{
  "n_kv_head": 3,
  "head_dim": 64,
  "norm_eps": 1e-05,
  "rope_fraction": 1.0,
  "qk_norm": false,
  "attn_scale": 0.125,
  "bias": "none",
  "parallel_block": false,
  "init_std_qkv": 0.0442,
  "grad_clip": 1.0,
  "decay_shape": "linear",
  "final_lr_fraction": 0.0,
  "doc_mask": true,
  "train_tokens": 110700000,
  "dataset": "wikipedia_en"
}
Each number is 50 + 12 x the weight over the matrix's rms, rounded and kept within 0 to 99. Layers, rows and columns count from 0.

# o: layer 4 attention output (transposed), 192x128, rms 0.0955, rows 52-63, columns 0-127
# v: layer 4 attention value, 192x128, rms 0.106, rows 53-63, columns 0-127
# q: layer 4 attention query, 192x128, rms 0.136, rows 64, columns 0-127
# k: layer 4 attention key, 192x128, rms 0.135, rows 64, columns 0-127
o52:45 52 44 55 60 43 47 52 58 52 45 41 45 34 52 49 40 41 42 49 49 48 61 68 48 53 71 45 52 50 46 51 53 51 51 53 53 57 42 43 43 51 61 48 43 52 44 46 54 47 44 41 54 52 41 52 49 44 39 42 42 58 48 48 56 55 49 58 47 54 51 39 62 52 55 46 45 62 57 56 39 54 42 53 55 40 45 54 45 58 38 48 61 52 40 48 59 52 52 56 41 51 53 59 57 51 52 57 49 41 43 55 48 50 48 40 50 50 43 54 43 54 56 47 60 44 59 51
v53:54 57 37 54 55 45 47 54 56 54 53 48 37 55 41 53 49 49 39 63 57 44 51 47 44 46 43 48 38 47 58 44 46 35 36 66 50 47 51 67 34 59 64 45 59 48 50 51 48 48 44 59 42 54 36 39 58 52 78 51 43 58 41 42 70 45 45 40 42 55 49 60 51 31 43 53 45 48 45 43 57 38 55 59 49 54 61 50 48 48 43 61 38 72 64 40 59 64 47 50 56 50 52 49 48 56 58 49 60 48 50 57 54 62 42 49 44 55 40 54 51 48 41 49 62 61 54 53
o53:50 64 52 50 54 54 43 45 42 43 46 58 40 44 61 48 50 48 53 54 48 36 54 49 55 50 58 58 58 48 52 52 56 51 55 41 46 61 55 45 55 42 47 55 55 54 51 56 34 67 61 50 54 49 56 51 67 44 31 51 58 59 53 47 55 40 50 51 56 49 50 62 42 49 59 56 46 58 54 51 44 70 48 51 32 60 58 36 44 48 68 47 48 36 44 53 38 34 63 48 50 45 42 28 52 44 55 41 36 52 58 47 38 45 45 48 48 42 50 55 65 55 55 57 48 42 48 51
v54:50 45 51 36 51 57 74 48 47 45 35 65 56 53 56 42 59 65 39 35 60 60 47 29 25 45 55 33 41 51 35 62 50 39 65 42 51 52 51 45 40 81 49 43 39 40 52 50 60 44 29 58 59 56 45 43 37 62 60 68 47 47 45 39 39 37 45 40 77 54 53 51 45 70 38 67 38 55 42 51 28 55 58 55 62 60 53 34 56 51 52 34 60 39 45 47 44 51 56 54 45 59 70 49 62 41 65 60 50 62 49 61 44 54 55 61 50 31 51 56 53 42 54 49 42 49 51 55
o54:42 46 59 48 61 48 30 57 52 60 51 48 48 33 39 31 37 47 57 41 38 62 50 53 74 66 66 54 40 43 67 38 49 65 43 53 66 44 49 57 52 41 35 30 52 74 49 59 46 64 54 52 48 41 59 65 35 41 38 41 51 57 54 45 34 63 52 56 34 66 58 38 40 30 36 47 50 26 66 57 56 50 38 52 60 53 61 68 54 35 21 49 60 52 78 60 71 40 37 44 37 67 36 82 51 58 50 53 38 34 58 32 49 40 57 45 54 42 51 51 53 44 46 64 40 60 54 52
v55:28 45 52 53 59 60 45 52 57 35 32 56 47 42 40 65 41 61 41 60 59 41 50 57 50 58 45 53 56 53 43 63 56 57 60 69 49 47 55 61 65 43 64 49 36 51 56 59 44 50 45 67 56 48 67 48 61 50 58 47 61 61 48 25 29 51 60 46 58 69 51 52 60 42 52 59 56 56 36 60 45 34 49 53 52 46 49 53 62 43 39 35 43 55 55 61 49 57 40 52 52 49 60 46 46 52 40 52 41 48 46 52 41 58 45 57 64 53 51 37 58 51 54 49 41 42 44 39
o55:63 59 63 61 40 36 42 39 50 55 55 54 51 45 59 31 52 50 49 44 56 54 41 36 51 54 34 64 44 70 55 46 55 47 33 39 48 52 50 44 48 52 37 55 48 62 40 39 41 50 45 55 35 60 40 50 48 59 43 59 35 61 51 47 58 48 46 43 45 36 47 44 48 53 60 43 48 58 57 33 50 50 52 53 48 35 44 56 40 63 63 58 43 55 61 39 42 52 58 39 49 48 57 58 42 38 51 40 39 48 60 43 64 41 66 42 46 50 60 50 43 43 41 68 53 63 51 50
v56:59 53 54 60 39 40 59 48 46 58 55 46 60 62 68 57 41 35 43 58 65 66 68 33 27 52 52 38 73 63 56 60 57 43 47 28 47 71 41 46 32 64 57 40 72 56 57 49 63 45 59 41 55 52 53 61 49 56 68 43 53 50 56 45 54 42 59 38 50 34 51 65 59 47 40 56 45 62 56 43 56 80 45 53 54 30 52 48 45 42 60 52 53 48 54 46 46 58 55 40 29 69 47 54 51 48 50 49 37 45 64 45 53 60 59 45 61 48 62 45 43 42 42 52 46 52 51 70
o56:33 56 43 37 67 69 52 51 49 51 47 62 59 49 39 48 51 46 57 45 59 45 31 51 68 41 51 51 37 39 33 47 45 46 57 46 61 45 62 49 39 31 51 46 43 43 49 56 38 41 38 44 77 59 45 51 57 48 54 48 71 37 43 43 38 50 55 64 44 56 43 33 46 56 56 49 50 51 62 54 66 58 52 53 54 52 69 60 57 45 33 56 55 43 46 52 69 73 36 50 58 41 45 00 53 65 52 61 57 39 57 43 46 40 32 46 28 47 51 39 24 62 74 32 59 47 56 40
v57:43 51 48 55 51 52 55 51 57 35 39 65 47 50 45 52 56 62 42 43 58 67 57 45 76 48 42 45 64 43 56 49 46 48 70 42 62 62 51 73 60 43 51 55 42 34 54 56 45 59 44 43 59 38 56 60 41 60 46 53 56 37 43 43 48 44 53 54 50 56 46 59 53 57 37 50 66 69 55 53 35 34 49 52 51 33 48 49 56 45 57 46 59 54 44 41 51 67 67 51 56 48 49 48 50 48 35 47 39 52 56 39 50 60 58 50 47 48 41 32 52 61 43 57 47 37 55 53
o57:58 48 68 52 38 38 42 37 57 48 53 39 49 38 55 45 38 48 62 46 45 46 44 44 51 60 35 56 46 44 37 54 47 48 47 43 36 58 52 37 60 57 42 49 40 57 27 41 64 43 45 52 45 57 45 54 60 57 49 46 41 54 52 45 48 55 45 59 34 45 47 38 55 43 63 49 60 52 53 48 49 49 52 49 53 43 41 61 40 45 57 64 51 57 59 62 58 40 43 60 41 53 57 53 46 38 64 51 42 51 48 46 50 52 54 47 65 50 49 55 52 38 62 46 63 72 44 39
v58:53 47 39 41 51 43 47 54 39 53 44 54 54 49 37 49 65 27 37 51 47 56 45 55 47 57 55 50 51 67 41 48 38 41 47 44 51 55 53 47 71 68 49 55 49 32 49 33 50 50 43 42 56 43 62 54 42 57 71 57 43 38 45 46 42 46 65 66 59 41 53 37 40 70 59 54 52 62 65 46 50 56 57 60 50 31 42 46 46 52 54 32 55 33 17 68 62 45 51 74 68 54 54 49 45 54 41 51 43 40 68 50 44 46 44 48 45 46 52 43 49 33 61 46 57 38 49 58
o58:41 66 56 41 44 61 45 50 56 58 51 43 48 63 51 57 49 67 60 69 58 57 53 39 50 38 52 45 42 41 48 66 44 68 54 45 51 36 43 63 56 50 47 52 57 65 41 57 73 45 48 48 39 38 54 41 36 59 48 56 48 40 39 50 47 63 43 43 41 69 49 44 42 40 39 44 72 57 42 48 55 34 48 44 62 58 57 56 49 48 62 57 55 55 65 49 48 53 41 37 45 52 59 50 52 54 60 53 54 52 51 52 56 49 53 57 59 47 68 48 37 43 49 32 53 58 53 52
v59:49 48 55 49 56 43 66 55 51 64 63 61 59 56 59 46 40 45 40 50 29 51 49 44 68 43 37 51 43 43 49 57 61 50 66 40 43 44 52 39 63 45 52 48 54 50 53 58 55 49 42 47 40 61 43 51 46 58 55 50 26 54 54 43 60 56 44 42 55 47 53 60 50 42 48 55 35 48 55 56 61 54 59 49 69 56 57 50 40 45 43 62 70 60 44 47 57 49 36 46 62 46 58 52 55 60 45 51 61 53 50 48 49 63 57 43 59 43 50 53 50 50 53 62 62 43 47 49
o59:51 42 50 41 48 39 53 64 46 57 46 40 55 37 50 36 49 50 47 45 46 38 52 56 37 58 69 42 43 42 56 43 40 58 48 48 48 50 40 62 40 58 46 46 57 48 52 43 50 56 54 45 54 24 52 46 50 50 49 40 55 51 54 50 37 55 44 55 49 55 62 43 55 38 54 47 55 40 59 52 36 60 40 50 32 54 57 45 53 36 56 46 60 47 50 45 58 55 55 47 44 51 42 32 44 55 60 52 43 46 47 64 43 56 55 41 55 51 56 51 63 44 49 56 56 47 57 55
v60:54 46 44 55 56 64 50 43 51 56 51 44 58 44 44 67 34 50 55 64 46 56 47 61 38 70 63 57 39 45 43 64 53 40 58 51 50 60 66 51 82 43 55 46 57 54 56 38 51 54 65 48 57 53 53 66 52 60 53 57 58 60 54 37 37 45 53 65 51 71 65 49 70 69 41 49 53 56 42 44 55 56 60 67 52 50 44 57 44 62 53 33 41 49 37 56 49 40 49 60 42 52 55 49 43 46 64 41 40 58 53 44 51 47 54 59 50 44 52 42 49 45 66 56 48 38 64 60
o60:50 62 53 44 39 58 45 34 53 37 40 55 45 61 56 41 63 53 45 48 53 59 53 34 46 39 41 58 49 58 43 34 44 57 38 50 42 37 47 58 48 48 44 48 56 54 48 57 48 62 37 43 43 33 60 51 49 51 55 62 50 48 60 47 52 49 45 39 47 37 34 49 42 43 54 46 49 62 44 43 62 28 56 48 62 51 55 61 54 44 54 57 38 42 65 42 50 67 53 46 64 56 42 33 34 52 52 41 52 60 59 54 54 46 43 54 51 41 55 40 30 50 49 52 54 61 45 47
v61:56 42 48 43 48 70 46 46 44 42 51 57 42 39 52 27 43 49 44 50 59 48 47 67 62 60 53 46 52 46 54 54 61 72 75 49 63 54 64 70 60 36 51 65 45 65 58 42 42 57 41 57 53 42 54 73 59 45 62 45 38 34 60 46 75 65 63 65 64 53 44 50 59 26 37 63 40 43 48 58 53 44 57 61 52 66 52 47 46 59 44 58 46 51 29 53 47 42 54 50 62 43 51 52 20 42 56 62 47 50 55 47 47 43 41 63 57 37 44 47 51 66 67 50 40 41 60 52
o61:53 59 44 66 39 33 57 45 69 40 59 29 32 39 53 55 48 46 50 44 29 44 52 49 33 45 54 56 61 55 68 67 50 39 33 56 43 38 39 49 74 67 49 51 56 45 42 52 56 58 43 41 26 39 60 42 28 71 29 60 41 52 54 45 52 51 36 36 45 45 50 43 61 61 64 40 57 52 47 42 47 49 41 47 56 35 56 56 35 52 50 46 45 55 78 35 52 52 52 46 62 52 56 95 61 52 57 20 50 64 39 70 44 40 52 44 64 54 42 52 52 39 31 52 62 70 40 63
v62:50 49 52 51 35 36 54 53 41 57 64 46 58 50 59 57 64 67 60 41 38 68 51 48 52 43 59 66 37 43 42 47 60 62 63 55 48 38 49 32 54 54 59 65 40 53 46 47 55 56 46 48 48 50 77 68 40 48 54 52 56 49 67 43 53 33 52 63 39 55 34 33 56 74 47 59 52 54 55 45 37 37 43 62 46 43 25 35 44 30 53 49 70 55 68 56 43 44 49 61 56 46 55 45 55 60 27 52 55 58 57 54 42 52 52 51 56 41 45 37 57 67 44 49 47 57 28 49
o62:55 33 56 44 60 49 60 58 41 64 44 49 60 42 40 29 21 69 59 38 51 59 48 61 29 55 52 35 47 54 54 32 54 59 52 44 45 50 43 43 35 48 44 49 47 59 48 39 56 29 42 52 35 42 45 34 44 50 58 48 40 33 56 50 61 63 53 45 57 64 65 47 56 42 48 61 56 54 41 57 41 35 60 46 71 46 39 51 53 52 41 33 59 62 59 43 53 53 37 53 54 60 55 67 46 44 47 55 38 49 35 40 60 61 66 53 51 46 48 56 46 31 50 54 51 47 52 46
v63:55 55 55 42 50 58 38 53 45 59 56 48 47 52 48 53 51 64 38 49 31 62 39 49 64 57 48 62 23 47 37 44 59 45 85 51 50 32 47 61 65 45 47 69 49 66 54 44 45 53 28 55 48 49 55 56 40 49 30 45 56 57 63 65 49 43 50 70 59 54 50 36 58 72 33 54 55 47 45 47 71 35 52 56 51 58 37 54 51 60 51 48 58 36 47 48 40 49 38 57 58 25 49 44 49 53 56 54 57 55 72 53 42 36 44 49 54 50 60 40 56 60 53 47 37 56 49 44
o63:56 34 53 53 38 47 63 54 54 47 46 47 54 56 47 34 51 54 47 44 33 53 61 54 29 47 54 39 52 48 56 47 48 46 44 57 51 59 46 50 46 60 41 44 58 32 40 46 53 53 45 50 39 41 50 54 43 53 47 53 35 47 78 51 64 65 43 39 57 43 56 55 42 43 49 52 56 50 46 48 39 44 44 44 52 54 58 57 39 42 47 45 51 68 67 47 56 40 56 62 50 65 47 99 46 51 44 47 55 61 36 58 52 61 56 53 57 48 56 53 34 39 40 51 59 47 55 60
q64:46 33 52 51 67 40 64 67 35 44 57 34 50 47 63 22 66 46 52 37 48 46 23 77 68 45 38 57 74 51 51 48 64 43 33 64 54 52 48 34 51 37 39 23 25 23 45 30 74 48 28 66 23 72 44 33 39 32 47 55 25 27 54 37 69 51 27 55 63 36 46 23 37 40 71 52 27 26 48 33 82 40 50 71 41 38 66 38 67 36 46 53 56 32 75 51 56 28 57 65 06 64 66 34 68 67 36 13 56 35 55 33 51 22 60 47 41 56 45 43 51 70 45 65 48 66 45 47
k64:74 56 41 63 40 66 67 72 78 38 53 52 37 32 54 29 43 51 38 32 66 41 50 38 46 82 43 56 33 49 47 48 61 46 61 52 72 48 43 56 69 55 33 58 59 51 47 62 65 48 37 76 34 51 77 68 59 79 62 59 64 39 54 45 78 49 63 55 72 78 43 46 72 60 53 64 43 18 53 47 40 54 67 47 41 59 47 37 61 75 42 43 52 66 38 58 51 20 54 60 64 33 88 35 49 51 71 59 48 60 60 56 52 47 29 70 63 49 54 53 45 46 39 62 41 55 68 53